config = dict(
    n_layer=12,
    d_model=224,
    n_head=7,
    n_kv_head=7,
    head_dim=32,
    d_mlp=896,
    vocab_size=512,
    activation='gelu',
    norm='layernorm',
    norm_place='pre',
    norm_eps=1e-06,
    positions='learned',
    qk_norm=True,
    attn_scale=0.177,
    bias='none',
    tie_embeddings=True,
    parallel_block=False,
    init='uniform',
    init_std_qkv=0.045,
    init_std_o=0.0,
    init_std_up=0.045,
    init_std_down=0.0,
    optimizer='soap_variant',
    lr=0.00479,
    beta1=0.95,
    beta2=0.95,
    weight_decay=0.082,
    lr_head=0.00671,
    warmup_steps=36,
    schedule='wsd',
    decay_fraction=0.94,
    decay_shape='pow',
    final_lr_fraction=0.0,
    batch_tokens=32768,
    seq_len=1024,
    doc_mask=True,
    train_tokens=161100000,
    steps=4917,
    dataset='wikipedia_en',
)
Each number is 128 + 24 x the weight over its row's rms, rounded and kept within 0 to 255. Layers, rows and columns count from 0. Numbers have three digits each. The size before them is the row's rms in percent of the matrix's.

# up: layer 6 MLP up, 896x224, rms 0.164, rows 144-203, columns 112-223
# down: layer 6 MLP down (transposed), 896x224, rms 0.166, rows 144-203, columns 112-223
up144 101:156154142137106158111073161129110104159132111065175113138163125147143148167163155133109106177110129098138119134092095137137120169097084118096103125130093118117150156133146151147112119089132103115093130134135133141164103124103116150157142163171130125130084118098137128121111156142130104131135172146138177104141144095131113126120150114136
down144 103:132145124134167113110143078138115121131136122137171162141139113144131143110146059110119082129134159135100169140107124090157145135106108112116158126144123156121157114157154082123109089163146111086141131125099160163176189095113163152126127110149085174130145110104147111153119159125132102105122138101124118132099111145113147123118094098156
up145 107:109085095136099112108150110132154103137119094099175094103132113111167148102146130108108143122168131143106125122108095119138172144151108125127122135084162146134119133122109119141100150138109142131095100165157130109115117128155132138118103124114179120140140128164115123115170096159126119122115175089122112066140124106131090128176091081140
down145 105:149150104117122097159130063096149119122138118157095163102124151134120118119127110136133165160168116115130151125152138145144096116116137140145131134121098123108168137159118119142104101152101132170158165146113118101145108129142144131109145143138097147144134091142197112146075167135145117088136135124130170142147090104100181189126144109111
up146 096:106111108128152136140094127128121157149097142107144126128107101152084128164164143053094142138144109125122173104106140150155109087090146137102125132115165139139118103113173102111115161110162152168133114092155121114124116139135145140142112124086073095138120120129145154118160157138130140110156142129139130198121152183132106138134149125125
down146 110:116140118144096119182157129110127159133123138119139176139128150140137130122118102105126137084135082107112084123117125110160136160146134121093170176108075122164113125103128106169177139150133116103143128132150157101120086112165085107098124117152106147093119125177123124149170128127102139138123072144144097150141121088089140148111147134125
up147 095:096142098133092163091106156164124159147123124111153106061138154143140155139149179151156129137139123136124133075092161143127127146121156102124101173128093114139143137134137094114108136127142124133082148115099123148139064152138141090078156128143106126138095105148108117113149124151120080101115128155133151124135159160117133090129111084140
down147 104:106082149119125103108122161107106142133119118120091125146144131141102147112156123086128149145134119131159097112140161107149142141159117099127152143148156094099170124130127113125168141145135117125116133136124060137085111145126124138120073076138157162148150150141142108139122108113126191138146149115131131114100152135082152141100160153112
up148 095:128116131160143114163139106108150152138105158112109163061099115167151160138141147136137091124154129169129106126163116137106127137128145159149171115124127114123100102157164134088157121136126138122066099132112133129148146116119134141107124128122147105157087125117124128113134122132094113195186132151163112110109135146118155155091140128090
down148 096:153153104140177131123119116151100121121064146144134154135154094159120127133146128131082083174116108163143144154127096100129119162132127122083126106113155157111144147119134116133110076089125137152132146150112138106149109151110136143131100148110138127118138200110130144138124077155117177100105129129170101160147140089143116128137142140105
up149 097:140138108172133098156130066050141176112120159136126125097119178105160153124125153092138127142132140140142077112151130123126151156121125176094134107153119104104089093084146126170160128131108133133105138113116133120142124164134132104124140118083148134136130110106123142132144137170117140100119142119118085132104130162145098148173118122105
down149 105:137106110111100113107117120126170116057120112104090124147111173156126134137079137148138134145179138114097108107124147086127088159170147108149145119212086132154124117131137137103104125096146131171173161169140091112093106167133167132189141136103126131109090084180140149096089135118135164106151162123134132150139159087143164114101142093132
up150 090:107122121122125142143121169127144146138135135139154178097080156114148111120175147116111118194141129122150164155109167134121140133099132138171153118127133068123082138109083148143112118094137141134106136117097137090107089108148122117128105129136108133129103131142108106161101123122113116129080183093134096144153106150116157117110138108148
down150 099:138152102103142149159157137119138147105142141167145132101105130119145117147126119091110103131140131119120105153145125152175142100096132168155088112119134106146149116133128147168127141092131122162098157156154104116150106102133086125107120117161147105126149107126140097124119119100107106118159124109150158130105115132126151146098136117142
up151 098:142126117121110153119118110173126110113094083129129148162178124147115164148114135123105126160106121168103147124135151143161111127119108073161154168131082124104122146153119142132136139130109110102106085111141089147142093122170129066088092085127117135115126145137104126146149150171132135110189128148119134167159097120123149118142128180135
down151 099:111166107122139139079091101103123098099140117135176133136128161119149170112168149108090135113120100144173129059116135141131120129167130123115117107123134085144126150138124137147106099132137141096148123132082122138127119044117121094129144125152119124153093129136111118141141121127118094158146158070137094126125102108087114125140127106120
up152 097:097142119159105135123135096166119124111125102156121100106143133140101097108146117152159139129122118108134122063148148133117120142134148129142135122099109168130138084139170141093146126153134090142126150105177166137120106123119165144143142109123132121108092119118132151109135130132104168115178152149139095127105129113121148098070078162116
down152 091:150194131124123140084122146109111109130148089154098158110095090159136131106129120102123136114131077152149164172143093142114137159122134113116144079113151158102131157157113127155077114175151126150113080134118123161139146132155115146144167113174127122132123132165109117126120121128152098090090176057109154124134133153135109138168126132172
up153 106:139125097164127111153100177147132124160107140156141143144127112140069166092129105133128123162111117133149082132101184112107127083156122130118065138134121118138083129142098127144152153128117128139134117132093097141123161116137137106127106072113105137123152146150147112092136153100116132116141115130123093141116152121149175128134147156160
down153 108:170077124178132119114164105105152110097138119140079132113114119146172143085121138173146122126109085118163173118109104157120118119125095135130125139184126120104129122140139125103088160148119124137114151148107094133114087132150130087128102129164100164148140108148160144130098148094157162160118106095120156118117154131126135119100139107185
up154 103:107123142156147145181110124121128123115159175143109144125117110088108137126112115137146130141109149112152130103114126147178132092121113131141193108113136113157147181151100143089119112112108123118144121151132122132127180083180111154183107145165151125121103118109113114118140142176161093168063127093118118090153112158117115143134133128136
down154 103:147171149138145132112157130090132139129142132120125100115145113098138084149153103136168126116080145158112117164159119119119091129146102137157120100109121082163158164146112148153145093135091107120117130144148133148159132130121132078148136095138142105158163073149129135115160122184122121143145124152187113082119081108104128127159134123147
up155 103:139092100179173125093124131110116080115168105119126103113130125131129130113098163125149117077133149116120134132111120141072115121116110127091118079167138156178123121110138105115132103091112127125147157134157094147088123158125148145164109084113159177102103160121155175158122083145122124127094149161122117112108112084174126142127132143136
down155 096:116085120114121109181144153191156149155120161074114145157118136177120138126165110124098161116113119128137124121104149126147104122178087130092123128151066134110119137157151130153097106158103140136169141149093137119171192112113093148110140124171165124113083161175119104119127132152120143123147144121130113092142153143112142167123164103132
up156 103:146127103113115098133102140093133108086158142151132138141174137141088120129089074097107136169094150097103106175069128149098197127107145121120118129129112159141144138126096120090135137125123105172165116132110112123106164085121116159143129088106084147106119155105170109156101140134147169148110108067124153159146092141098119117145144119153
down156 107:171117124114201120153110111140146115154078135123137158143103103139113146128100200094110150097104106133111169106104111143091110098127099099157130089126105135195102149127140144132125126156108098107120122138107129182141115124123129148085137101112169118098118179112125112129128112112136136136161137131156111130104113124121086108108076151145
up157 102:085112082118153073170070116098120114182118137107167184105117092094134148124138148106166132128150117119110146121108145136080103110135147125139152119133118115120131136137162143132131099134093156138132130093145148166114120133088137090109131153117111121122079162117129139132146159136130104129122170142147140164130150100158156172149110148144
down157 100:127130146173094101124141141171092095149130103133131145115104181150166129101121102152124100134120141116109130066134145117143121139080127133142147102104113128143154134080155055094102108145129137139143132163158131107180127126106122113124145143116090081123133072121154181094088149133080116125117138119130105121116116083115138087135119106148
up158 089:093129158061110118193118149132118127111133139099129097141184147133113120158132068167114142093096145139100097113111118142141126095130113121111147136121107157126141125133145120121144143156192113119146115119142180147117156120138146099105149112126127098106104122163125168115110072163120160096150110138149137110133121115112129150136155178100
down158 099:172181125151124092103098133135168124103162132139177132143109172134167166142149129111159138095178118133140115122148110110148127095166079105170151128096129136088133119116126110145108113138068177138208157125112110132121102146088141128125143147104113086160121127129128139164139127139137130167094133124140130106131128132140157118125117141158
up159 104:136140153104124123109128164118099098137103129132113123138184155136053142117113130138133088126095130144100101131111134125114145097121096107098130167126140114155063129102094151090122164119088116090132111168120099145131145144120098105137108119143143193119149120158157153165156123102102140159139112118105143101133129157164120105112137145187
down159 102:131129122096093127110151169114102133150119083162140160155115092115134140123120114112132138183138117099178126127146082121165132173129152109119133106166114149120150161123134157178189127121155109138125141075118099177095145146153144101117118148123112147119185141118120111169129114138109136109124126069170137143153135114127110162112161088166
up160 101:109179073157081095121104119109139111103138110100177144093143134125164128151088079136142157128145135112164137139128124111117080143109142101131142096155123119111130146089102101141133120127102173159155166186095103127120116151136146093137103147068103150162086141083124117126141131140175079136133100134127143162099128104136116099137132095121
down160 106:146142132146161106153149135156144132125129113086117115113098114171085118135087131129122091165118172080176124098113085130149083105104193157130119134122147148142111149090149128127119160131148087094115095109132107155127129118140115116139143137106135096130121115130151118126147116091121118121126125120127126092096062123198152155092153072136
up161 099:098124097150094142127160128148100103120155138157111140150151147124087121152141151126113148159101143109134138103106143115103125144140094140124135123153131127109136133106140092181139143118125112140105138126131076113137089139147145140142131122150123133100148178074087085129113101127112129143150112139096111110113173123072121098118099132166
down161 091:160122114138158105138125091107186115152133134131140142140115185115130140107113146126127139133124102127187135161106122142087106100134159127102209082116144124120120144126086141171156106145176141184152163157142159147117156067109122134106109140136126109150099128157091199115136126143133096146119133137069143123075089139174117100160109100132
up162 102:144143097123111120114115128113135114140142159143181158131120155126134157163112134115180157129125145103110125114147104146142154122123131123073143168141150166083099140100120167091124117160121137122109103112155106082158120091128123130140067125115124140141162106119098130116110093123138112141106125129188137120115131058102143139140182067118
down162 097:156100156149106116140111112138105175130131106122122085079127153130110121132107128127134115146121128142159109163151145081130124141154139112155179133079163134116098115137154147113132138096167148147185107172119154149143129114142104126107121136108128165097104098108109056121088107146137134147159112128114135124145099123125117104153132171113
up163 093:078106109169139084179116174126127118135128133135143153164143147126140143133145105128080126131112104146084133115124180105157116116096150127129120167107149143107149115084144113139129088134128137125118106105132096107116127093156119096088109140160156103134130093091099162157113117126127147131109155111140147159132168110136133099147089132138
down163 095:119151165114115132150128089104145157132140145122155105110132131125095149171100112133144108122136121083153135112084105134123165173136126141138142171158174133137156111122170139117154172116175101166128138141126119117126135133090112109135104148131064164121137178125150071056127124104132141165171093129125122125083136148130126149124138084136
up164 100:091067104144140121134095104156143108116146096084089128137136129133128123140125157121133156133141066152120111144076155132172127088125117162106104105137125173125133091136131135152146170134162149135117126129142089149086099124102136133132087157130106144145110106135135112136108188188151149121150135112115140102168160138107128097108138138150
down164 095:108152132129126098132140174153147120093099105154164148129113158117155157114147151124124100120104102133109093128135115144135152146143126112110097119120138135133121194127135150153129137118127137129178117143149159097097136069136164140166175115147149120129131089136186146138166147104165114114107127107151120116124153148121129149084127113148
up165 116:106131152146086127095077138113135126158160124139131102163151111142134162135102152116120131187088111118114151126147098136126123109154113071198096130129127102118123084123151159108117094130120090131127142154112156152132109097153110109154119109171122158114129109122139122090101139139096086140121137159102185102118110190130143163134135127113
down165 112:124110145075160128139156146126134136116125107150116123096130130138156131125147127118147109115138151093115131143116131144151143175072145144138133081098116164124132164166113102091138142149141143095107109103114171116102140105113130118116131149121115105107140096096136129112094134158139147113113110082133081171165111143125119158120096158094
up166 091:117127144171116143119149108155131098137124146153125143149128183105123111070084162103135135092122139124127121126139129115166109106106151122144155151145108128110133145122143071085121133160164137148123092111124145133125109169165113142086103115145125154101137080135105130120110148081082130115125134148112097156156148125153136156116159145123
down166 101:110151142126143184107122114137145135161133072150111135141122104161108139131129144133150105166113102103128183113133121124120122143109117126127114119121148162155109155126058125122139159088105113125140129142142092096129107154144116139130172103110142166105113113132134113127133127160129071138108165107100121102195130116117133080132111096127
up167 097:099136116135097122154160102120105144119127137152135090161069096154106115133115063134153107128114134160205127094110114093132128119124127140146116123138139151102144130127073103141102141140131146150103150140124151158126135154140088130134141158135114098107111128135115151129148139119087151108158079116099150160119123147132140125159124127151
down167 102:142121097150110129126072126129128148118132149124115147115116128127155111112148161138098139104098113114126136151114147158107143093111134105096130107108147105086141139147170143176113142145170120125152088175123134116135116121133106128150097131119152145157162102128143139164124073136138129132105123097133094101076139116101097109097125084121
up168 104:130139140151116112136128128113137079112109133094098120108109135141125131082122118165153121132142143145095132150117183107141153061159084079107098152175119155156073122156086149099122142144147068154076131143124103112136171114102131110164165150153190118125111127110099147115139126129133102144140161153124097134130157107105156097157111160125
down168 111:109136126108109185102127133088164096122104077124103120116147100122122098114149119136127139127135159098133085147126155135134167133073118121139115117151154121140131100170092170098177094164121119138119094122110165114132135158086121108116136129136115124148147133085122145083149146095160130132143125127094125130119193105117157090169128119149
up169 101:138106077097138112130139128120121104150136131071091148121119149131125120072159164125161122118145159110130172114126092152093154106106143164139154118160109156159105115112127124102123080097143158112096130128164151105137111149137136185098157160093158141126129122070146106128119165071118129151118110158170113128087107147132143160134092159152
down169 101:115140140162131109134118144125126108083145076140097139123143182153153139104101160152109164121114138162165152160098106142129125167160141063132116131153125110133142114065092151121151100134135106114125137106097153127166096089131101130131148149092151115150174102129142124130144157094130174122137114127168109086141085081125112132119106129089
up170 109:116162142107128115134162151130101119155134118100159184124122115142135146163091141111123094095138111121118140138125119150155137115102135113124136129159127136145084091094120152099150092138104109108150114127110123110166164126171125149153112115138144135174091098107127155115133104112108137149092128099122067149129132135096135135124156167152
down170 103:142141117119165167118138072111109111144135112110169102137104102138109152108152144166183128121140091102180130121151156121137162130122106131125160104157108108098145124104116131114149108142152153147160130137134158135078131121104115080125115134175161107141099108106114129079126170129141121135088119145117117132069138124131127100112089109112
up171 105:098134096111097180182113154106122110106182126159111138114176112116097163100147138127155161160074118123125123126172123151179118118146126091129133163151132124095121152151130121094102148115122164103117086134138151155104157131147130111085126152129158142143149109112124089135146123152101160129140158144120123089145095103116137100136143116149
down171 110:119096124107158118154101133145148079100115154128199150122129086106173144121150128106156123108114157089100130143122131121087114125104136134164119111123125153111136131135152127103163100124138147132155143159118140166120127123086117081112171186147123111134156125101157136119128104107154132104106158141146122172125133180098132115120121130175
up172 101:113130103139127098115149136124130139100131117108119185099141125107154134090065109160158103090163146128118133100109152139128137127129145164153132135117090110166138114137068192132140133141134085116139090112164185171123142096129164110148126165150096126114125123132129160128111142147123157086143130130140162106134144130120135107097151122185
down172 098:112105151113109145108110131082111148123089128104113145155175146174122122138156163087076130132155165131146109078100120140079097162113116129125127159144092101127096124139145119116109117073111154105111158140100122114156157174093099160141147159138145112146113142139123129115127148106111090102127152147166112103159120157160147114139151153096
up173 100:126110130104115185104116182135104104085123160123146151087126153153105133140153127193126121111098096133176156101099152165152158152122103125135108165160146182136123111159113128118134118130091113148108120147102107149110085105141113099129107131102097099117126162091115158127134130137154165111099159105167130136120106128145156105144147110105
down173 097:120126118106135087160121129086140122155171156138142103135150123111136136169069130135145141110167140110110144146149118153140141108171125115114130100142091121084080123155117209116132132093122099135123162120137093135175149107128131065137085111114144069137124140109135121145133124104161100130119157152159112130136136128096120121119154127195
up174 093:126149123131153104107122142120106096111162139142146163082132131130187132164122169153089103150103154119141128148143136151105146129140097152125135114112138088112122116107108130094163144128123129122109075111156085144126112164167156161146109102095170139117116099152124156109133130143114110127136162154099164080111101126141144129197151125111
down174 097:120139121171146144080125101123108129123160142109096172114146105117142166110173105145154165124086155141111139127105140119161137084118122127132144155131114067124102133125096078143132104118168109139112130172141161127176150122121157105135170131168111127166152149128118163127162143109122097138095126143150113151118167140154140127079127107109
up175 095:121120121140128126100134120100104140116137130156113119145153126127123130114121131148112141158136164137138122133118086113129123085138135092098120183140153129147086091140159113122173141113138115140115161161122144177147121105087135148121125088104136112125137113147124143162149134062135105122118129117128091147150175125116071135131119160148
down175 096:090104100118100150145090149130143115147118142141088155164103097124117176194117132129104131136133138150132146120157170123159111155129113066102144112146156122133103134158083119093056178123089141132156093132096125127092092139138114132175162138117126136107086168106132156131094156096150144093133162148123157124084151131133155122152162154126
up176 100:117111131075181130098102137095098096123122132126093162109139108133128106092140176197132135139112137099160089088117133092163149098113094113138135142107191155100141124134146142152072136187108104163114120133143126129119145136114123099157142085141168124156140119169153110113123139109133127103139116100135097127101129130167135159141142119141
down176 102:101135078128155104124090096127120141138136117146126134105147116138123128128099153105112098152122124124115132146135108156152093126096139103156106164112110138132109121146181075110130115118117157155128143119119129100156169125144138094091127101127109149120129152132137130172135084149171139136140125084147091131111134148163163118124133114132
up177 105:132146157132111135132111107122129161096093162120116131127139100094151162128104131090155101124148094152116164121101134126097118118126145149123093166107102096120103156135112110164097099138137175166094110156097128148155168097134116101117131122142136154123129120122109126127122142160119174140159142137087165130125162138128128174166164137115
down177 105:133126096113130142110134165127116106171111132103119126124127100109134114148145119085097098125130121138105141128141083140144113121084114148113080121108141087169117129138126114153133169098126170114114102079154153136168062134158129127148150119131128147090138097088081079165142133096145119137145143125085098126126144129115133114108135115092
up178 110:130129109131140108126120118119090129137115142112119139140118113134097122087125109095157074120147150135107130117088090121143145132124118172145141129142151135143152090138141132103118150133116150109128142105119132098121135146144133146078135126159130141141118092130141082087108135103137146177168112119135161133113115165126091133087170135116
down178 109:142135132120133098132130110104029096121122105104132119116157077092047133153105085098153104155160123136130071115160074170105125133131132119124137100121131133124145120128137118115115106069091159144143159122137160134148089130153108125113112165091145177139140141168096121137181116098128142118144135124130141127110115124142109122109155122103
up179 102:107159090106124073134116113139169092156138118140142166169095120134143114113135115114161158130085156107118132135107076104081155172094106148154169134102160132137125106130121109105144163145099113118167108081113164143129129144142101144104093110139088161184125081136119099157113113151125169149117118101131112176107145117137103150132148162131
down179 096:172150141146117135135149128101079140105123127119135083110155139144152105102158135099103155154122137122147179142133134169158146076163099106139147119137121116144110134153114097178073099152113144109095130144098193116129137094107163067120107150121068104113123139119166141180155155103079143136149107091176125087135147109123160117119113095119
up180 095:136097141107122129139117127145115129132141120121122192109119161120121116139130132136157166115095138123141159111139154086132129128143091111152120120139164132105121155136152132171168165114128131157132135094100048106133145107113134104135103119162109129136108148113107143175114150143115108130121126109136106078095141145120127109134124158203
down180 094:138164117102129133154130117112088157119087151127131095160153113132113128133129100122056121152113128177171126166119119131124118121133190157133126128158111131131117118096122133107106099124070153092078092140143130139108112140149106147112142130107109103130134128146148132110123114072137111120153132080101097158129107111130119085138111147163
up181 103:134138130126084128154119173105119097130162111148168131117133113044133130063166138117162117083104149100118143094108121127153167143095146148139081137142116143104127111141101150130098126136105109161118090096119060144128082128143150093109159116118133155137178085104151159133157103122115146128143139084104149180163149118179083100146138108127
down181 101:144123131133133099108085117150135110141113150198136161124101152115118131123171130172126093107145099099117122124080115136107147141137102149146154150084133154121088127125115104144092158168127128138167140108162077132126166122136122067189144146126125111131164157105159128161144147114150139134134149120135153112110177165145136132095133090135
up182 105:107133144136162128087139128127105121131125115141112129104140108138174120074114125160126136119069107115070118143119148121130150116122124134154131112132138128159121135104157156113171112105084147120124148091163103144100120118127130143100134130192165158133100142130154147102163139109108125143102169127136117132154125141153158151099108119133
down182 099:154108134140140121135110130122139127143166094101141123105105100104110115068127076161145159105106135099110146107144139138121128143108092100093158089146137136126159127080148141142166136159123141118126109112130141099163168106095133139081091102130140134196127103111154124121122129119126175126130114147160127113156128148152112132163166125154
up183 098:116159090123143135143142130120098113121144118110124140095163116138134098141133145124127130117122125119111101117131132109112127146120115128133138155136150133124112157121136136139165111145151122130206139135116135173146095149149097116163152120102120149146139170104083132137131099145157124127109083109119155124144169119156167113101129156156
down183 098:131130157109176131138135111117155158144121120149083109127152190135142152131111131120136129121143122114148109111135129112132134143133117089139128153123156141103160129132158132095091160140124119160127164096149138108110162096072160093149153101129146101128131129133135153130155128082147133074108159143091131164156123118133114105090139162096
up184 098:141160125158145146122167095153171190101125128120124127120134160160157092124100107091158154147150122144122106116147135144146089130128092105130108185116134123148104084153158136114120110144125150145179150104132136132123136119135079122134131165159084099134137154102118059164125117104095152130137116129145150136140139147131107100135148153154
down184 098:151117167135109117129146126127128141086145093124170133139114172135157051108149132138117138141115183102154124170133158127135101100130133117158130136118138119137135105173097125122158124119130103141167133123159084093139110129176131097124115144147081185170130150157146090129157178124131104126076169140126126087132098147133095140096158114110
up185 097:168098156142108099170132142155147167105153137149112134123177125134150159132097108169148140119136094117117132150107109130146102098128139102139151136152132147120121122174165155114140127148162108122108091134138079145103131151120108125129110156120104116142168087119135138109110129112109103145084147067163127133188113113133138136116157159109
down185 096:106120105139126136158108104162124120106092079138114089128117137137146115120123147148100093145143187105142097171098135144143139129138156134140168140108074161117110101129131115129077096163104118138133147126173133132127164136111118121125127139136123122139093135142114121130129105184122068125108112180106138104135172076132132118129129116150
up186 108:163162121123147076174108127130143133127102090092129114112116109110133170153112136142122128114124128103156148072116104148109154101136125180123155150150093123126148090114066126144195130130129066124138118130122175114089116105139131134091117163144144178101131124098141144088117151095107131144131138134171131107108111137142081118113114116114
down186 108:151151123129138125115151151153148165164125145183119098161135094123124127148097169142158127130187084136122129166143091110105143148105137112109126142116167152185156103190117130139107158109165134090120178117133120113147172124192131144106132108106141128162166143094091156129149118110128128096117109132144139152137110134162136164138144135103
up187 089:110077123146137143117109125151203159092109173141133102152161133103123129145136132128121154149091110103141101124082169111143169098124129166135117116104138138149139117061124154122145102133100162115114164100155113125127144127125129161145120159128139102127108085137148095135143128162121130106165149145100077099158123099149151151129145129093
down187 096:105128126118174122127108130114110176125098123102114152158110134176116157106109130074065141118121147139119096111136091116135136116124140135132120114148095153162107133128150122156147135124100121143146115127105163149095135132170097126129157138119097147154136161140111167105140145118162123107093098119108130109133128145112095141119151097119
up188 103:098159090118173132124120157132108135109121141163094134096134113088114119114128118158116124107122131113160109142111159139124109118166150152107055108115136142144095141157176123152127126142121136112131118111095117093122122090148130128167105123107124116124181155114103141120140150087152135095148125142145107107153126137069113120119131116123
down188 100:127156109137129070093092118116121105113113138125108119091125137116147079155131121125131125169152100116109130115136077119150112132084128079174128169118164108133125122132125146151145120091138186089153161145109123134129093111114164093128181148125152107146105110109146144104155120164172157119086121115104126127120111125097119095124112127186
up189 106:125126148137085124186119148100102155140166119100151124100127117177148172132086175116138147088059113129135164121168115116117137147115150121094111146148148107134133139128121153099076136143137137114142111117113122131121193125115154167116103086126157110140152131127120130124108171095154157127157161097142130119148079143107154129120146098148
down189 103:133104135122137145155095126087148118125149140121111154130149135133143129142135088127116114081135128095106111163147126165164133113119168125109153156107145142097127101115134145086133164155127136171114160137128109130128132128080133201108084122111153174145093130152152115134130123115116167123145096147116150109140117137122133111144124088137
up190 090:160105154197124200058097147147108129089123103112124111121159172117146127098083105123157103133130094121129130095167140119102142109122100112112132114127118112096103072130093123162129134132141135115101140136098155118135104143162121088111118142124144111142171101109116104121141112119119145144111115122112107172136079109147122092128126133137
down190 091:104141136128119090111140121125186109104128099108178125168108130108142139147149109145146137108138085169142148128105116132109121146125133142146116119122128124163100137136099111094172124101146143128122119142163131110171131125118154102134142081157150115096134107139165114122087143102131132122121119113144096149159142090110143146101159154084
up191 103:102118111131126110105138129119105130116108144148138146134133104131103130135133190107131138090139157131131114177098135084105117093115159094100127102105137126130129138110130149133141136109153146143139133132132043117059148143115095142152100118145092129097146181115166088141098118139135151175093160121183119133143105094148134107133155148126
down191 095:142130133141106162119140152139171098143131077105127114126093113117103087136121112148180139100115170136131122128154108181121120118128109130179110138067112123134136118135142099130120142146114155093143163145118072133151132120159143151126144132078131130136133166127125070124141127137114146109139124164141158134137137132107148131119161183147
up192 094:117152115155136070109098158159147113175143151116130129080112096124187157083122143156153112132160129114127146165124146109124112057149130124135139086121141102140123115105142123126134148130122143144133102109108100133120136158127119115117095132133151152154094113110130103103159100116155136176100097138116137138083132118123135120114148114106
down192 101:111071139113182149103109084111147150089168077111142140124135122188122136119149112117122150104100120156118123159108087125118119133154094149120154096113104155108118164127157126150167124148133137143148155103134127147124093153147100139170145156067170121150127105155101117122128114151128144164135162163118144154110142107150108108121100119139
up193 104:139122100100105162092151135145108131089125069180136123139154143147130118165160146096159143119093163154122126112139139146127090137168067092119137103131140086193140091109114134115137103102123130127127131119102132116107131068094124172155134171153160121094120094134124121191100126134112101089133157135107097131133093143109082118137131151157
down193 103:164137117141112120130148151147104109198098107150122154142155138111136088167160165083165159127115115126124137088130112126112135136107124112095136139133103098125119157112118124165131110114154123170140134117160090101160117106122149148124141189100094155115134101138141147123137123064165167135121131142112117108131090126138137120116118108132
up194 100:122110146088098163125105092103119169144094145094152113076125146109153144136090125140136118128133135130138142156150092145136140130113109161104155155121148115159095124126134119112145137121131111173132162100124170121080132165131136106102164147108112147122138146109127104135109143127110122155132178129144152103113127098088124124124167111115
down194 098:105088119144150116095103140138124079080162104129118129121142147154090119145113138125140157124113102102112157094168121113143142145151119115153093122079090146177170124067128146087131088160134171155150088151147166157132101141145154135143113134099152097120108129135139143108142094144157137124116139146116144121120132098178122151153090132122
up195 103:123138112145171112126114105125127141173164150144133095130121142137136132108078103120154106137130135153135129112135106111139111061116125144103140142089123083152125112080109097160145092110120079116150116118141103149144152069131126103142152120117078148151092091127155095114080143144113100147127164135168168123107146139199102167136106134118
down195 097:139110134104131138126142119130173121115169097131109129075134110150131116073163145120137162121149097125140129138118095110100141196144127141162138107096124133126137131127079136083121127156135160173128121098135131137155121117104137151126083126124156111101126147055185129130152097158116092127141100156124141116109123113158084111131098144124
up196 101:149120116144140133180158120095120123122151155131078148124137118145144144109147075150125116121159085107125136137108109125144164100147126109144108137117123172098096156157128125140111139126138119159188144152127124132161195140135160109102126099199102136147115127119139136150111124136121123139118171105144115169128083158120126060115091128142
down196 100:141100110141149119121152156143159113129128131159123094158114156124115158159124119115138104094144071133110121092129131115133131151129135094108139103125084128123094081103136137160106118103129132153162126134093131055107095108128102146127142139188145120134159137095148131158111087146138097139105142119147141160111116122140110211161136085123
up197 098:136129143152112109163094133096190104147090148184131106125116090155123084115109137102118097110154110136099117135147165148133102155138126134152125109115097142154140101145117120099127138122147116158108118137171146106110123156149101124114097131150119106154096119154147166126125159093166129113142162091125151142135117121115152154151154143169
down197 101:126152145119108120120105112085093148114088118099154143108132140165171089144078115110111103121118125098105130131100074145136155139123127104119133094137174157129105180115134163145149114165107135098136127100134141118159125133140127134105153114144141129116117103079146098191134132140120158106102147155178114123128131129083072174110118133119
up198 103:139179149145126143144124082125098170195119119101082098101139112125106105091149096150154109183156141150138148158147109150138101134119142138138113113115119130156098104165147139137128189141147112142123169130094113158156118143078157151108111141125123092123104101148150139112129133163141101057140103142127145103126120104113152116163122128141
down198 091:133104144125136126090081132111147132119162135144118144114087121124136167119142159143166156160128116065133132109111170120110101142133202121132132145158102124100165112175156153188092103094124097125119081121134125131142116103139123154150102124122135105140139050157120101107126128136131139132129095175084102155111139138093125102150126116099
up199 096:190155121116137112088082169106138138163125183136143142139103095150111144178115131147159144130129071116088159161126083092137127068089120131113100129100122152137111112138144118152131147159142138140092125137138119139120179128149138124161131102099174136119121134098160171113087105127129108138157145109132114124148094114102109116130114110134
down199 093:087154169120154133090114146130151130136119086134130108148140118137143167156072137109102128110124119168113143111122137134134117122098134096124136167151143104080127146116135129130166143126081113098095079083131147105131120159107101076166126128127128151166084147141115157122142135158148124116153104151109107154121100149088111139150174127143
up200 100:084144113150172113089061119091121077131091107128129129102114154140125149144102115105142133126073087137135102120123139120139098134153174138122149131118116138113140145152095133122121129134127126186086110124109129102146116166144150107106131078180133112132105115082088101123154128109126177162123151165096131158127121139126142148105116113129
down200 100:128155147147102120159136103125139169156098127109113115152127140095105111102124146083087124125108112128117140105148099133131119148140133172163164134096154128162182093127131193108112168098133130111119113117149142131125110107148127115128118133126136151135123139091176091131128109159122175097164134103161127132113108104115081079109121124121
up201 098:092110107135086123104111131139122120141150155131142142145148123109130132175134092118105165167143119148120126087226134155145143148101126084138125133093129084092152147106128116162122152144139121085156117132141057162136082120122108132110150130169141157155135166149114117137126150116109103173163120094158170146144103175122115138114075151112
down201 097:170114136129128168178133117098119143138134112160102141138134165156078123144150121116101130148135101116143154157170111170141129157133135098106126155113105115134148095093094085073088135126100101091096146146113137139143145148177115108113143115170123137154128123074099145123137123189189085140135122121117159082143131146187127140127159127158
up202 092:144110099197123080139164122132174130138120113112148150125099139120108098134121085111132078160131103082120088120099115153113122140111105144156142151092112119130090116141148128125139160130141131109166095125172164118137153075100138126076101127129116116108153112128141107119088139091176132099117118135142149168156111146112141103132145155175
down202 088:125142135106108113156126104111135155156142093152059087112092109085122147124096101126117102120132108147119107133115118131142135147142144129123140182135155076122118139127119199124122103127157106111090153170159106147174137163111143155162154112100112133084124098120099129174133120113101123164118132134158148102114139144116120122149112119122
up203 095:148172134160178136113153116143131147138131163143126122114088140109116119146119090133120125130139145129132169083162102094142124147130128109157146108175082171109135117125115138117126118122135087160127113147112136121119102100154133142118131121139076114161129111132126118143145130191160155129097136146166133118101087144121085133118114171158
down203 100:145143117115120135150096089126100126145100150112168125093138143138129120101110157151130166151107130146095159116102123104148182141136129154115123127157104114149122098088092159084139154084135167131108096139135124092121136121129095121138128097113146131128182141149119148129134122093105154129112133206132151154147137115084135105121141114156